Part of a small language model's weights.
Size: width 768, 6 heads of 128 (3 for keys and values), MLP 1536 SwiGLU, vocabulary 16384, 110M parameters.
Architecture: untied embeddings, normalized queries and keys.
Training: a variant of SOAP for these matrices, 780M tokens, 5952 steps.
Each number is 128 + 32 x the weight over its row's rms, rounded and kept within 0 to 255. Layers, rows and columns count from 0. Numbers have three digits each. The size before them is the row's rms in percent of the matrix's.

# o: layer 13 attention output (transposed), 768x768, rms 0.102, rows 257-302,385-430, columns 288-383
# v: layer 13 attention value, 384x768, rms 0.12, rows 130-175, columns 288-383
o257 116:143149120129143153108141081136059074126118097150113073128060122109113134146140137107094085095222148126115156113124157095143164125124161185200104058110112181083131141098129136108119139115113129065083142138145086178194126147168143207144163120064154160145161037103144058162130155141112106097
o385 113:137083080177141126144117169145080127101053175139191099204027166100124102174133062095056113121179160121157114063141150126108108134157144149097045076124102169079152139180109060117158156071130111122110141095115143127147167160076111131039121133129163110136182088135176146089138115126136108123
v130 127:152102103078105120093128154109139122148136077123116150170206096169097118106129104098198149153148136140125178113115115142182112106118116130088162107203110135082085135119141093082134126147087119153156123115127096132109153174156184177158102122129106129115129148130157123112133086139088101121
o258 116:133151054119117100072135129097106143151120101139084126139141100165144068154138129094129149152098096118160082107151108107075144163157161152119143150114187140150180158099169163149071111158178116127100156183122127122096161098091123123169106154045152148128166128134084134168126191208162110136
o386 120:087167122171146120120197133081117138103187048100122139112111126168084042161132114156100135137094149081124117187110117108118153114141143066135083115158151112188160145098152153154115150121123073099164122151079137128127165177129108173141091170098199127127118102180114132091110145158189151130
v131 125:155148145105094132090091109104098135146114102157161117161126111113104158151111119107124133186160114148111142113147107071120127102114181116152142114109076115164045074166123134098106187133062165113111150092190122181106098126161158138118142122049142180127185129142129105176150116074141112132
o259 115:145136055136065126116144102105174145119133158199133167127109040161110154164115109116207138130119080132054184172141117098122107122132123150149119174133049126109163126095152113119171136111135129131119111187195142176115118090088130146107053091155135104107084164176102129118144122057146195089
o387 114:114126093176123083078141170128148117150181196170194125133013090162053107156130136154154140081145126075094134118133160198089085198133185097099154140135134119146093149076179171122038123134142116102080183110131122105119171117118153130156095108148142098149092108145166082098132120139072165170
v132 129:152049138135158161116157129137118123149122124102147109131122073106145112098136102093136128120157110105165139128158160087179143108128147120122098141146097150189137119097136117122137156090140156096126105147185130124086120083065149121130135104182209075157086128102108151161072078142092093111
o260 126:144103144149157101123125089184101145189066113183118132175172130165147184130143122104080056130111095077100155174122122143118131100114111119174129136118144152121118079156145107184139108136086175126136114139138087150175163121115103155102106144187119090082136118157080134080162111195103173130
o388 107:092230140122094137173106136150108147109135176139118177139145172073150134186199136121100070174110116159125090128108115146111122119150116134131116143121145138127159111091179209135121106132180126125086074087088104143194100133130177121076196117071080117062145149152091036105100135154167121118
v133 126:162138079128171132137125115167134138175120089217153183108070125131091135122170100138082081135073193079133105170125117072205153150158154134113091175171164131135162135149136172113184175140133126115103145124112092092157162165158151062152132094093201109088135096170122118120082098071106184071
o261 120:171120145098192092124137191106104107144148098113092084170093101156086106098111078157168122109143179119083126120136086197113122118117135125118138170135112109147160164146191148169161112118124155134149114050131098143110098126169075100106098199123099117144046152073128100083093125109133080126
o389 115:173110098121122137161144105126112085121168155087140146099094085108114163108130108171142146115106125177116139100210137107154147154156131094132091169106111123090166126129085139072170118151092096169115093077197177174154124148119076138091109147135114141126139095075137114172169095189128105073
v134 131:114120084136106102143128150148157136140148158091130127109135158103141109145087102076203155130146120190101107132149109154142127109091135102092141147157062103140158085121167090123171091138128146169130142126105049081166163164138123154144153150145125126159119154165087083142143146142099126123
o262 123:126207111154149150151181122077065184156066086178097177146152139059094149099169121169150122134129138135070144116152139145142137159072130091112106108117136152142060112150118157080148154164123145164119105123084154120134084146163123122172186133167185147127114096102164175222133132077115069117
o390 115:095191100141150145079111122086140121149134152099097160146132145098137137095154103139115137161118123136102106122144098131117135153052114114140190177146131123145128102152156094079115156053178125064083129091122120102104052135135153137160154152106122128101112138176118078135161131121141093156
v135 128:062119170077178168185121114151138134153084092107149106106108177079166153163103044138131120072148149124132113180137112105119111197094144097120084131153113147145133056117119092086140135169143205143133188156152142189090149120166112144155098161149104130105090074136157153160165086175213097129
o263 113:120167152136118121102112171104076103168137115142130072140141139169081138137155157152234171094154122163118110177143175104123119135107094114084131134094189097128082128150130155157151048092126163158178063096141204086167205130107082111074092130101103091070172136121101094157152083118139195126
o391 115:104138094084153123087151116082068108111125125136110121131146148071093184183102186106119094155158107168126078124090105076117098104114190163084174067105156130113158175170121195157128174125140111124166059184132135126133171156103132151139142144146144133125093180088115126130084133091132129169
v136 130:122117184162180136132170127083127101101126118115226116125140133143134105075148153170168146135055149119147086156106133137120106079126122173169113150107054088174130068110114119102143105146089088149132154103095151127097161096181130168182189162132167128141092122142116176082188129179130164100
o264 117:133118136156135133040099086169054131158086153046143107100191116142122105120076136126140108122146198115100103169177133100123131125176089166116123180111150103115154120152124120130123121140126169088110134110165093088225114098110110164142061141096243061133161126117127107180094086117155158150
o392 116:144099118140130124149097088143070119107115095070135107098107155162127160083127098094078169084095105126137158144169104148122124138101115155134118093126099140105079068077094143110085122090155168136119128187150054096151132176051082096144071148117180117168138150117160185138133120098156103161
v137 129:128120117143184151111020195079107121142116099138124150085154127130060094140094114106139104066090071134126078167084174183133145145137113112158127123122091123162141129140123127104129124109110105140120122100138182153131061147180130148192172168155122117068165109091134111159080154143160135118
o265 117:111110156149047141174177158166128155087170111113122157156115162113132124106092132157134160091117090223122140130055156168101084158122171142099150153128181134147134116157121104142122128175121118068092074181074119146110197172153096075157127122128248170133169124146139101182109152154215112145
o393 112:099102182166125143159146145167113147150137144137129161179123146076109180169098098145058162118130127220127184130114113121110126085075153121115160126095117113091143157062107098111110170163131144127104074128113128117148088121124122160102160141111155105069173145157140165113105127120193179111
v138 131:087139129108099126097202164187130139177115158106098187112120101115124116059089210114129112095154089087157139160101118151097180101103155111189098054148121197143123124099110136117137140144118137153129110150190122127108092129107133129094130143095081116135113110099113075122188098091087155119
o266 120:098167163114123133100075099159142092099095070152128162101095069175133148143113066093135119131102186099101122182127183151103164090149122149081129131149124140114154103151104140164095135141146076093183096121114143159177106146153131063138125047129094186088129137140103137135156134139128094137
o394 116:094140108120135118125114111094128196099107096105153118152071117187113067142124075078139134169118167163130098145138122122124144120093145139108153147129176087070129097116131120146152168095181132110084105099139087125122125132093094075117124121166083184120124116139118147115104098162106101183
v139 125:144148084118104098172115091128120147125117108135143081065143189115131086091107170123129104164090152108078149047079144169076098122107141122168143128152144136145171157101114138118129139135113095123166102121151158115090131146139111065107145126124112190101071046128134103161141136161127064118
o267 114:126172162092119177118177164102115129111138171139135120106107093137081156134117044136065115188113129147173138119186135175137112118181104131146110120130164152099116096102130167031134120158086108126090110155130082164140149075131109129175119146141127154113135161108167126125116079132140105119
o395 118:199075129138185110094117149127141158156116083107092098134101106151082139147139104118123130126100126208114067184121122124153104155154149093143155059123139139135096125166148135068184145100131094115101128185142107118095056179104149122112106093112153183098144127166096104139164124134222165112
v140 124:094132122140140160084110160139129117156122052139171165124110079179067131083166125177186128118102099117110145128168156133102141099118142082139118097090184134132114121153175129118128090144124132103151142171098087112098126101140112075152046122120083137178116114155069133189136161119126154155
o268 112:128096174090099137091132044140175159145084190082158141107130155121114166131103105148099053137130090099155133159148174111134136079113198177125221131148123158141163177097127144127152110097126080093121056093145075158063075128116138108171093085127099118084175126144124088143090088166119100099
o396 117:139107116160124135140155108104063138154143184147136154152168136144167115168154121057154070163058081123145121133103113138105121142128151067096113125135126098166162115096121195144113112163086075125158130139174159150109127163123167133171154161152144173122167160137084091057181136098092130138
v141 127:168085143152165020160135178136103104125195094110176174160190102194123124105132175133129115143056193051146142109156148134133057149159146214161122160125077092172107075102150153121150123108111091125059153110136128169163149086157114122114083105130125098084142113150095186126194140100058108077
o269 113:106138126118131043112110182134140122112081129135137180053140145126134154151107160122128151151171106167078131121147141115150110160063107099118073121111120143134087114178132086142117127084141159084047138124138099091206088095052119146091097111147135144103164099140123102140089134126148146134
o397 113:048133145197182178171195169161122139117101189141145116106123166113142120169136116133127178150193117156112114100194155123093174172120133142141095067144136122138186123148141134168105196134143140084135119117131089122137167106151084153081105134155151101182156151159130126122152122113156169158
v142 123:140182174163193092129053133100088129104158134109161113096149133159132088097162154135140047091103174106113158160084096119148122149110197138109144122146095100148074150117142144144155188152127164153141157079155152105177098116126151123145147115148112087147105165131120154150135116166134117062
o270 111:134174144123091098116201149139081141103151131139086087077057095086168158149096118112101100155189132135161158109086113112089094158122065096142172096137087129137143155140127122144131104142159141090144161154062124090135136159146156132164165096097099122114153129158134112125182123173128166087
o398 118:135097112136094152133151115134075170080105148133123087098049082099153122163088170179106113195146099176122126101156116154138064132143138106120146152112175156078131119134152082117135139080157128088104169132111096107098161130170114086149128106111125072115204122103106157081159110086180145137
v143 124:103118147115188147117088165124143155098073082115122105130173118077126133102185119128157186086090110084098091090120148119109124069105140088117146099103077127183128150135148105135155171107136154140113137171081125095176142152150124139113108068104093119113100110149079093103182065100104141180
o271 117:210199138148167105101127152170139165139154147169145091115093148122114153052081158115128102122099183125132153173126122113094106107118166171133090195124100103098083101110089096074107105111112085140130159190111181122094146143135075143142087153170171162194047122107144169134106123130156128171
o399 115:132163122082134087104115099142121135115150112124102063126123140135108175142105125113121076169141126124135146105114156109162143082122107172146152153185159165101106118121088127135058149143098055140114125108155162141125154112090149107141106115111110114167124089105172159123154112158154103126
v144 124:143164103123113134113050157171097091152238131122154182114133105135109108094126120106162113118090117133144154152105129132123119139109137117134130113142123133138100098123131100115092086150096081113165093150106177121163156105097105175140116123148127144153159084176160111145205166123104080130
o272 114:153110084077125102098094109120119091147106113174110106071148108139158092171142152095063122127141143126141106105088121084098159144221126126203079089111114112138110118147171129109106087124155086115156150085175101115163102094094145098122163155179176142077104166108159068169157129114149110133
o400 116:137140134091129149111078162141177100141135121150141114166135118128134150131148067128138201147052202115113178103139135124145112080153093146158090125157159118090114175150152138119074099167150148110103155085118136132098100102090101174166147132162150113136149170160089149092144141152158095102
v145 126:123127090125097111095107124161117143077169154163073183140105084152123115109144151075094137131173126052173167147085190134162147031096131120141118141115130111145172168142157112115148104180103123155150143138128114118116184166080168164093099120180122150144062119125124140104141175092144126153
o273 117:086121147164145117117138085101123155128103135114131040188112110128135104163157191079121153198119132079129115162066096149151124139135165124025152122131098124099120063145128092102108134125083096076095233155140111060139115071144137134123104132100158124110052163097109119151103106134176080099
o401 116:079110170188201144170185109106169170156149101130076112156023136165173161109114134161159150139089195182137044132117087133135119112121195173071147106132093133144131137100153119143161158069121142156081116148142133179115081135165124076091092134064053146117114138139102142144108107120139175138
v146 126:078136118144116084132225115085104173180153126158126160138109105158085131175105104111142148021153178155100149125128110139149155164153162138185104134130122142092108133122157145106101163118140067194175158104148109174161136146150137089144110126143163115087103099130154122108107162155117117106
o274 113:211112122116134185168182135157163130143094138138176126158137192139191141181163121155079133172163069098147131072162059180124097112161129162114165169129154151127111148082076162145130112156153111077127079145111157086077122107098101161152152100173133110125125177109123106139074083045106123155
o402 116:153098119125113134065138180085131082115077090197126077136097084097166172176168198188099130141108129128143071082114130154111120149179051185114154080165112172097153118103091125148105128107076106100096087135148087156105137088090103115074114106132106107160150117114113162115123148108056060155
v147 123:140150085192149103139229130141101158149091185135169136191137147139114125128132139130129114155108114118118186072105113116147112181102153071087092091113100115139107135173119130176160117153178151111143112144122136093092129188101148155136089154137114068134163100157160175116149109050169095118
o275 115:105112123106128101123143090123125158152090070189089130138143105152151149090103118125106129100105126151133137113089164119150167120126138118162147141078090182119127095100143163124105105112145173128150088104059124154181095127111118152073122137119223101140151156117137086078122151125113117128
o403 116:159106157113137144125187113165125131149185083106068079097031125117142122148122113179104096063117199154102168172045155126133122125128159152120135194128079102131086114117151138109130142107113141140151152127161166081123116106135139127139105175117181153108080145104184129118114095160076134134
v148 125:106135166113142114097112084179106133159085144161132072088171148119166056102143105151123129104196097084149125127137113153129108131169134108157101158113131125087113132215146142197132086097147128114145143165117122122205155161141080092069135098078085142154180103132161128131172166144117144111
o276 114:118130145132135137131066129135161118131144088105197033146107140143101122098124088138151098119101156136104124193074151070151141086051164107146060105102103100129135154131095085075149155142082124086146148051126147107120162138080087167100114131136169138162028157140182079136145108086083106176
o404 112:060155158135142109166118109081170147131175117160170118131071114123142159115164137173139106126132104097084088152124117080107116088071115162195124153075137151160119098177135134089139161148142128181123145109155194245150121121056152122116067113148149119111134132159097173121134146097105173170
v149 124:126076108201132150145087143139092141102173111091176116067134185141107171115162149156150152156185113095129170135129108160075111138129102141111137101097082086134134104144188105103126150101111123139120163093130091139176151145167145132129168118157120115228190158103109173165128134166092182138
o277 113:168131115131103151138134109102130154145103145131143172168151063199099160089127128144055160126131102085162118180129176144196125115128176175147131131094130146118104112116132129164147118120153109190134090129166093095145126110131115134175048149149165127096146112125090138138142128086127138086
o405 114:135152098134156105122134086152075100140096089133152151093098095132156099171099155119127078149128130121179138100067081165176194173181112096142127119147124136111095183131091147089164162118164091174150143102187118104093135149100114107126069123132075158074148045121125139157217083094148087114
v150 127:149157108131128097150168099078151151109108109089143135140138134110094139103142096073118162135117175137124078110078091155058160167122118150180149127118094122143139198121165060118143135145107134129117141151148138127145136166141113134134150147192166113157121141137069144154102142050112110124
o278 116:131168111077122104119091180112055125106117140133115135148198093115127058065114089148118109134162123126117118143158131143113151124121152188148108139128187123088160151128082112145094115111130169098188114075171091128108206155223144107122078085080126163094105162151122128157054121164114135143
o406 116:090082092143100168120141163172071174132150156175125147130075109086136147124161111158126148157168066100153171164182181119162147142102081159128125082129108137098111091109118138135104073079179158138192152067135148126069125088182116125171126121126130122131119069143157137185065113150113079107
v151 125:049063081074086182139103110109102152147185160145141071088094072100130161107140131104120121053120109131125076161169119198118115094155120183096119087177136132117118097088087166144164158140109127135160148072121076122100120119034145138127048129143155074105115111120137118101061091139161112055
o279 114:153158112160131164152126137115145177146132104104129076125134224086169161117108068118155130133183086154181132195145121089112104170108149169122090114200107140190106141095116139136148100069147119149085082127103108061172154045163088118138169119131092141136128176177144119151076146130123152161
o407 118:074144182142088092166143098166178189131094128185104061152142153102052155118071113129128134134114123107131142134079132033144101183147125092115176197136135148153138126126106137161103107126127127126132086164104165160119222118223087103130157141168113090169138131166118169145106141108118126122
v152 124:127099094100192092114191169123106118154134115095109148119043145102129173094166144104138065127063061164133131118129129130145081140144101082158110138115154121124127109172126170125144183148171123121085107093134084101155135128066155147124101089116143066190120134118082189165175104120154123102
o280 112:141116080133099106182141181174128187157135080118131179216130113112122088099156154156106118101125170200127135131190145165119083163099106074110176137166108106103074125110121169159136121106113124120159123105120164193108108165112163076214145123115115133133068150138154142127130153142156160110
o408 118:087139150132117180110158167112104180165130100155109092149165162106153087133122151150158077173099203138089105166113142117061136114092098158037104078087132118148076101169104096166080105088117152151130153094171153157151089129154116154163139177124124118136136110168131155165126105122075136157
v153 126:093157193107138166202184170105190160228124053086126133082164125160122109084110102146124145162098070115101126151099189166107157110147130125096155114085089166119170071104152139131122095138133174142101122074123150105195159047171120095105116140126152092127141163105074092146131137118182115137
o281 112:120174115122129075069142121194085117124146154068086183101161113116096178172148123186103143111194128102062156183123142165123181166150160118166129142091131070126108166117114101164147196147073090109115150161121089143139129141138126132159081234147094136096088075069153057139133108147131136097
o409 115:113068111138104086098089112156087124100146138132134145128113109108091148126129102116137121170158141107087152143120119170122137141036141100136049131113153142127076094119101132080097135148149172095173182152081130126098189143189165133153094157120069140165091099107145136141144133169112157063
v154 122:112164134202091141157091123099114129149119141054086157144175197147132158167137116132177165133111136134153168155094159068165115184098121116163143086142157096131129129138140136135089144104150124031130110137098127136150136141140099139134127156136174090121106111098151128092066135124159173126
o282 116:154167158136170100100161131100162081115116131102085124152111156102125132107122179136146092127157127223100139071150123158168138150080187180158141104115157109162086110097132148113136128121126146152123119095135124116121115095157084045127099106116186083120150148147099156187102131122079173152
o410 111:093173162109073106102166180106192156157099123112150158096120114091146111133099151155052115117152139110108142166164140124127110139157125145133180142124125141133098133158124138108182126139119102131083179102125069127084165171114125145136115199094159069102132084153101121123100144167161113144
v155 129:166105156143086189113137096071166118128129172163126168129103148132098164162132156113159116101111126103193120139212123122145128208119214077125114153153160119156197119113130101124091152125135061169085153073127114131135142166116192104205120108116109145133128161118155130162141097093122123122
o283 116:127193105090145104151182138167076091126134145160179158136118143100142165036179136130119116131177131126085119124134131148108114125131144148122143099135129176118195158114161128158147082116154205153196066093142175120170102104101128144133167103085159091134107175122127119106072098153175151140
o411 118:121162108180138116138137127144126108098151114155148138174149163059118139115117176137127122133124086115087172154098124154077108165123165117115147115143109119125119140146108130155130137156182161087114146149114129128067046127116100144124115135115131127143154106185133121059133100201157155078
v156 124:127104188093126150079114129153130111099098146098116115137115093085074132189132175154151131112150157110111111143085141103110137155151093107138061133065156093133095100136115094141136117137112145112181104146195154135125163172092123147155184137157134125102117119140148129155205158140080110102
o284 114:159163106138147158170078101075089104082094147114119116092163097175135122109171135188125118136133149171076125177133151109076098107096122100127109128113057136127094130158125127155094159098150125140090130115096108167149089160097203158159125086133118093130129139127128133092120133126170096124
o412 114:075146190147199117169099126078012091088092128144105117181226125163144105121216144117147088162101073147115104201190147133110104176118185143145191121095101156109140114123136176106139151157203032132151061116096109100161084110183122153108123087108129145124113060143110060163085108127172082124
v157 126:134150131151191175173158139155089117161090147169094116144090125129168144170119152163164127197141107104130104170034122147195162167145118084115094124170086133140118127170081189147128149121093109123189188106126124176117146133111139139119163122121106138142137115163190114099116071147085095163
o285 112:135124114130135099102079153073060082102114089072095074199114134125210113184105118120128122120232044109138112160095165156132114116163091117090130172211112116093134135120094144135184091160175094145164089075070127163144126144111148118120124068088111113136184138088156125097094170195124151123
o413 115:168135139169170134060149061094153164084178067101106114191172138123121132131140126132169136079152128120096118181138115146092078126195111124184161131162122107075158131153110121137137130118115119092139096089073113102131142167081119096108069177137135135136113075118106071119163133178159182069
v158 131:121141082094178126147143138057117157098113158153109144093147104130153138141095173155145120146117126188123129107131156109145142098076139097102150128125105100145158125090082059156152111154122110117095161081097116127146169103105104176095130108170138055155142138164105099137099136174145080140
o286 118:131126166134153154123107081193114135094086102099142150168132167099151104125113051131190124120211132099108128093106114149163163141081161113126108108160047126123168142146189160129111140134144121127134174137129071123091106142123101121154157130141128181173076165071105176156144130171042133113
o414 115:076103140112150090159073107167095076131114175113126102170126144088139095161129109122093104127209205138110184133118139127107128166111177127098120144147171151129174110049162167148187086106152099124138136189187095143128107123084135110146070130188147146137122109117172113164104180111135093063
v159 121:091181110157088157171115128119114093124122110178144074143165078070115116133130127188112114157182173130134056103177111103112151100163157200090090145155083107147128153121127205130119125138113095177145183138122169173136127042133147108155095113157181134163115092054073015125130160119158113161
o287 112:189110100143136125105163142137171160129110142159120207115121173144070138117146115082165139137134146089133162120121169114103081112150143086164147156105105132068169173125073107100085126157136155087053086121154118142104116126115139140068151120106132105193137137118162162141156111137206181131
o415 111:136107090177100128105120109089105136198120156124109213156121154155128124146123137135067099138095139164196145146128154164120155086101077127182132053059100102090150121127103073121159122187161141143115055112164060126105156127164124116101111078105128156128165137161139152114057111153155150071
v160 131:148131116166169131065066117125107092133136175141158117109104127096077163101099131082141084130206167160144140091167083153095145122127085135160139133134049123140119112072082144203180096115122096219139070131125124147136128160073092067166167159196168160103086091130109149079112071074165201155
o288 119:095134150093159066171078119155167103088050107113105200098101183174172102192178135109133104099090141103178137063097120147113145125095106093134096248105120106152141134159147139105124175172105128168106079107168096130120114137120163081143119173150101149167156107155113175146182143114110096140
o416 110:115121146130129150126134112165118087043125126137083171150093168193155107150140078143128115165103117009102150146117151229171086066073131137087108200119188105136123163165121093157155129130104135102104146071180114109151084126171175090168114107112152117165112153194152180160130118165120126150
v161 124:080183118098098120066091105075103145120086112124095112099115107106167094088097112128097115207124103174146142138078149182081071146177102168143048118105157095126174095166143135129103081119109109090159134120117036138105086083137139158099199147149175079131077175140081111131135084091105145162
o289 116:117160105096081112080140139137189081109139119139143158104150133161123123168116165133071132109159169093145147183113064134095127121105134145068126114136114124157154142161097117113098169112137101129189195125170138109070091148181131138128097147132133092080097129126102155097102143118100140140
o417 114:133145141124140154174105131160205143110141117112101158121145146123129138156104104145042148074140161127158145116141096150066113092135130123078176074115088091128153149149154080119166154143132187168128147122150108119149121140172144133133081142129082134087146083098120147183105087117057099147
v162 127:116127214157112114141065071103121119074135092099100138184178107115164167124089144080088178098153137115087112079105103174036160126163154143222125134104112142083197095077126111134148200135142118126117116113138123135125097114153205137161169121151144126160122135152120122109132138140135187133
o290 120:105206106170144132100119143113117119111134124100169136174183136091122064085152069171153122126109133193084125178124109149109115085098112128126137073125139114169131122166099114107140096147165152100177077183152088112128127161122098125150154158146115163089149089071198143125166144143145148106
o418 110:091159100164163133146212058182154189106104186091132120053107122095094160139090115194143070143058149115157109137129059082140117183128131130135164081090191133173154124133127043168078116141123148148141092143142046180168106132099135111105122177116136199028145133155142124092123158138123127145
v163 129:127154140128131090113162168166102109059120123073134134097178136143129150131130163108120108003119174107131088116096148131146110189103131116169086130121137139116095074139097094089069093136153090149184121108139153163162128134131118078110152122149151086138135128101088131104096141086101076109
o291 124:076160091155181158176097091132157183106139124134091114095168113120133078068086113219111074171077100157196103122200156114162116136123184179102111099171136149109102121131163161112141179128154126145153134106138101112091150121133162129155130124173107156108127066164121065138122153124126078109
o419 110:194156092208168143089089107093154140160156136113158115100115076153119135098129109156158094200168129123112126121162157164141121134108113099114175078108126177099180084128138116119101136180141132147081169121088101136148092139106128161160085150161109205122155086165107109173137110144085141092
v164 128:135097144135083066113113137116099084104121117144131141092128147149139116114129112178167132160065145148145103170131122114143109125168148119110190117171144112149078162127111159160146059146174070099116168129170131118182165135140131117120127120110119064118135130140115106148113075164164194143
o292 111:157120195122226149155116148121103122132069147130072155113050143089124153109145124191163104109140140173137113068163127121128111113139156155087139154109135134143101056159148188153168106159148120155181115145143123114106096131134105121092117095100110111115097119131121164158143109108117110133
o420 117:143133134114106150124143093075096119063168103119100136094067130135173141178129130159136100144209120123147109096105117158134147128149101180096170125100143168096142097174136158102138115095082158095178130180109164133138117101134052153088138105109084117118073116036099129116115122045141163098
v165 126:128101124159127181133115192155156101090148083136160163096084129158131167107054130091175168101152180150068118140119169085161122166100202133134104150165144136139153144171134131127094140129177120111106156149148099063084169052125146147176105137166150146120129093113114076152115157134180083140
o293 116:119053182124133095133136109138135101118125106127169166092129145153143141098123132152149155157137087104196111179083182170080118134183170134126162129063166145184123123151128088200090136096102202154064125134178132127169083074128144138100142139151146116143082140082125153190151104132150115140
o421 112:140119182168145155126151124092105191179141110156150129078102149110126097087170199155109176098160139141169089201134186173129113082174078137151108097079158149092086121110103175139101098141113174146090112148147127153189098136150149139113123132134131128145114151131135126118147173112103096137
v166 126:132136101119066221113153101110126105047144160136150112160159136128136211112110109119122111095136113161152134127181181163125104219147141088070091092126111160158200166170146174123161130195148096083106076135155126109157167102165115142155145085116102167210158095094114117107079113106132110125
o294 117:110176102127191220157118150064112127138138121049103113074215145101135077164187075134091082169130077128126098141069102095120146115137109217089146094108146172121136126131133106076134129134114150126153183110111162155095104159137128121094156135123115175154122105156098101167100136126084182087
o422 114:137164115103155096170120121133147136161128086084116121166138136078057122167126094160097072130108150108110076138118129123108152104097057138119177101180130078130106136123134109095171111109208192100122139031204123138149130096138139086070055122117135116140109105177153117190142155193090154114
v167 123:065103127105152137143119090154080130149124120121147138072138092138132141111103130139108105073114168146114180159116187068120132106101162154125144079130203087145067111172132164117141169140121111103119134141147109109093119116101167122159126151101125145164073156120177133183145063121113081153
o295 109:127150152206134119088087143172062057121134145038166064115112126138092109149146184120141095168125140105091116078164124147140106114098066103118130086123179136123120131123097037064107137118118119139151091057109108050121115133177158104143101146159155148155169114063097111130125098148094163155
o423 117:178127080146126162144109140151208091127166126140106162154130062089129134089125156137117067127091080132161101102110076148116095174121090143137152100130111156114226142180122114128092155105202158138163133172045178127102153125153123108156110100126206103120139149153102072118142171148122130186
v168 126:131115193178155191131169143140109147150196144149123185136076112128130082115103124148121129139135174127056130114087128135066141105134082097134102143137133109143079139142114159205158155097132153096138116162114086163141107118039101120092137179122121125121114111161116104160159156110164200083
o296 115:109125120180087149149122146111182060143171122098202019154136153097104129149192110138173105106150120131003114197151084156127168130137163136092117084146101165077138090104124151143130142150079194137144078093189118074134137107137097103144116112127046175118144114201100145049060100171066129090
o424 116:154114131168084146129133109114091124138141164088112093152091116143146113144183160149131124138158169120105156114125101110162130122144130131104117098140151104129172106173118130069155106067134179119161032098132127101183175196193141150141135134116133107152178193078123167119157124158134047160
v169 129:095127081090074099053122105111097138142080093104129102174100159109109144104126153158087152170132121128106125056128107067063131121155075142147128143100190182074111075167124188134178117069122138108107181112095119149167160174145150120099094134057108152145145150163118146160102157101110101143
o297 117:102108093142083147071116121175167188157125085116168103122089170123070132138071141148041122117149117151130091088123182085105142184104125119118134095096136167123110160145169161122160165119076123106112109107130121091063110085137102111116160111151175101159187115183197099144126118125163162096
o425 119:105099113121119106127132138146158145140085132151086171137102098117195111176130070163113133105125134094088098108169198200117117136113187156065148123067117133166157178126100145186130107118107104111174079177122129075109155125129101156104155131158147157179095149102125184164168148107146116120
v170 129:116149115141113154101171139096206133157131072066148118083137195107161220098127093055115134181147110134172090159175157101091109109148129172058179138131075186151196068156142127119131068182134134101117136105136205123138155092107196146146159131154132171099090086129123141090160129122139153189
o298 117:128126116186162110085080114188134060082152108103128179096092114136203127117171180161062084089113098062104135121167106133117139165105129106060112095158140066098160136097122094108127131148113176073128184162147105120108131112098129129145150137154140131141118156138095020157102144193180139098
o426 117:148136146189105103129092126120124095105153153148154153130108099081139131126092139149065142093130130118084145148209143128121128135100124147103089126136092133144094118118130072128122166119200095129109186148187102126053145164148116105095135131144136162083144187143126145171164112117174059078
v171 130:106102086133133115127122117182095116108140144095158096099168111162179110165121140067189150163151121210157127154165145141094148096167102140125150021145143151129155129126144107178127102049082143161164082088174173116139096089158167133086131150108149086124135192133159162165176099039123143103
o299 122:128186122166181133126072132096156167133131082115123092106160121093116132204157105128153144122129160184135145166105099122111145134061084119105124146139125146130099141107060116116174130122132054113250135132121144168147164123122139175121153113146096191099148059164147101105142133176155122156
o427 116:136214141165127150118133181135150117138148134121150109088149154123108155123129122116071123068093172180150138124103101116170134188103110123074142166105145137162177123104164131121147156117184146112166104162106143118096142170131147168131083118093082122121067144110165100121078151152186144181
v172 126:131123078103167146123095105099104097102211148085128134116120171119129160094097126186142109138098151107107166131069134149199146107143155126136175152105115101081065120117137081099128154103093086143113122076092102107107113085126142114194152132166193107194110114103141130155121165150059145079
o300 116:144145101213152093207162183147159132166130170134109114163091123101132153136155091134172098108156174052154129145127058130137093103123109138140104123172105076137131128158093065138169155160195172162126167117145130104113112128112187127142117121167161191139164128109121141112093184080124122140
o428 111:068127158143063144172101170180110124137161066109131088100116118134185106167094118085093103091142098155099149122136105162107107177135141106117151102168158172099125129143148171160151157139079140142082140160113099102145150136109158162123095144141139139148078110118161126083126136095134140118
v173 127:140150101131108090154110095209073081098104151076138076143140172083136134054151112193161133141096161117135064137109137129117087060118143104105069121045138153129162164112151143133119151150122144187154085096147118067149121098111147162071142157143139095070157073203117139152086148084088137178
o301 119:156086165145167139090094098065190149155097162108115152155131056146157126157163103152112150146088064194110148096149159148144174095095143124148159133152125108195131117137133156151136163129160138114121114189160141154154155153062136113124087089148182203136129106114104135151159127131195119152
o429 113:147115165148133118153138135095113165160102142105118176166133115151155129157157153117138128125057113169108124142130067159120177134128114117143155145199134187061126125148137198150138141142135141178099079169080100204109164148139117092121090152176161108142102182142205117138151072118084147152
v174 124:122116139087149109118124170124150154162138115132132127126120153129149119136130077101130141121095162152151136082084156130115127080137090147171130141142141158119093106053110109111117145165082128107118164115154124092076104134187092161104145123140163135087077162124104115141175077108175130120
o302 115:098142115142135133118125154151146019119141173090108112103084140073113078190162184110137121093093144130106145135167125133126142183114167116070219094154130147146206138116122149150111105139140125126101128132044196098113157113093096138204171182122079084146170128089104127130053105139097093177
o430 116:157094117209115136108136113161184094080094148068128135128152114178094156201154100063086140109059167095139132156134139181155113115059157115147156148188110104129148137178186163133037139112142131113168179088066143130131158134141088181170135147115108165144145087092150138084122132124084158158
v175 123:140176137155090124124124152171119191160117104123080063134142185141095129157128153155119038120159139144140122169083109132155152135110084074156077101104069112185164095108133147150101118122128114126173115145147161113103103078123145141140131079166088072111100112097122105064149083160167127124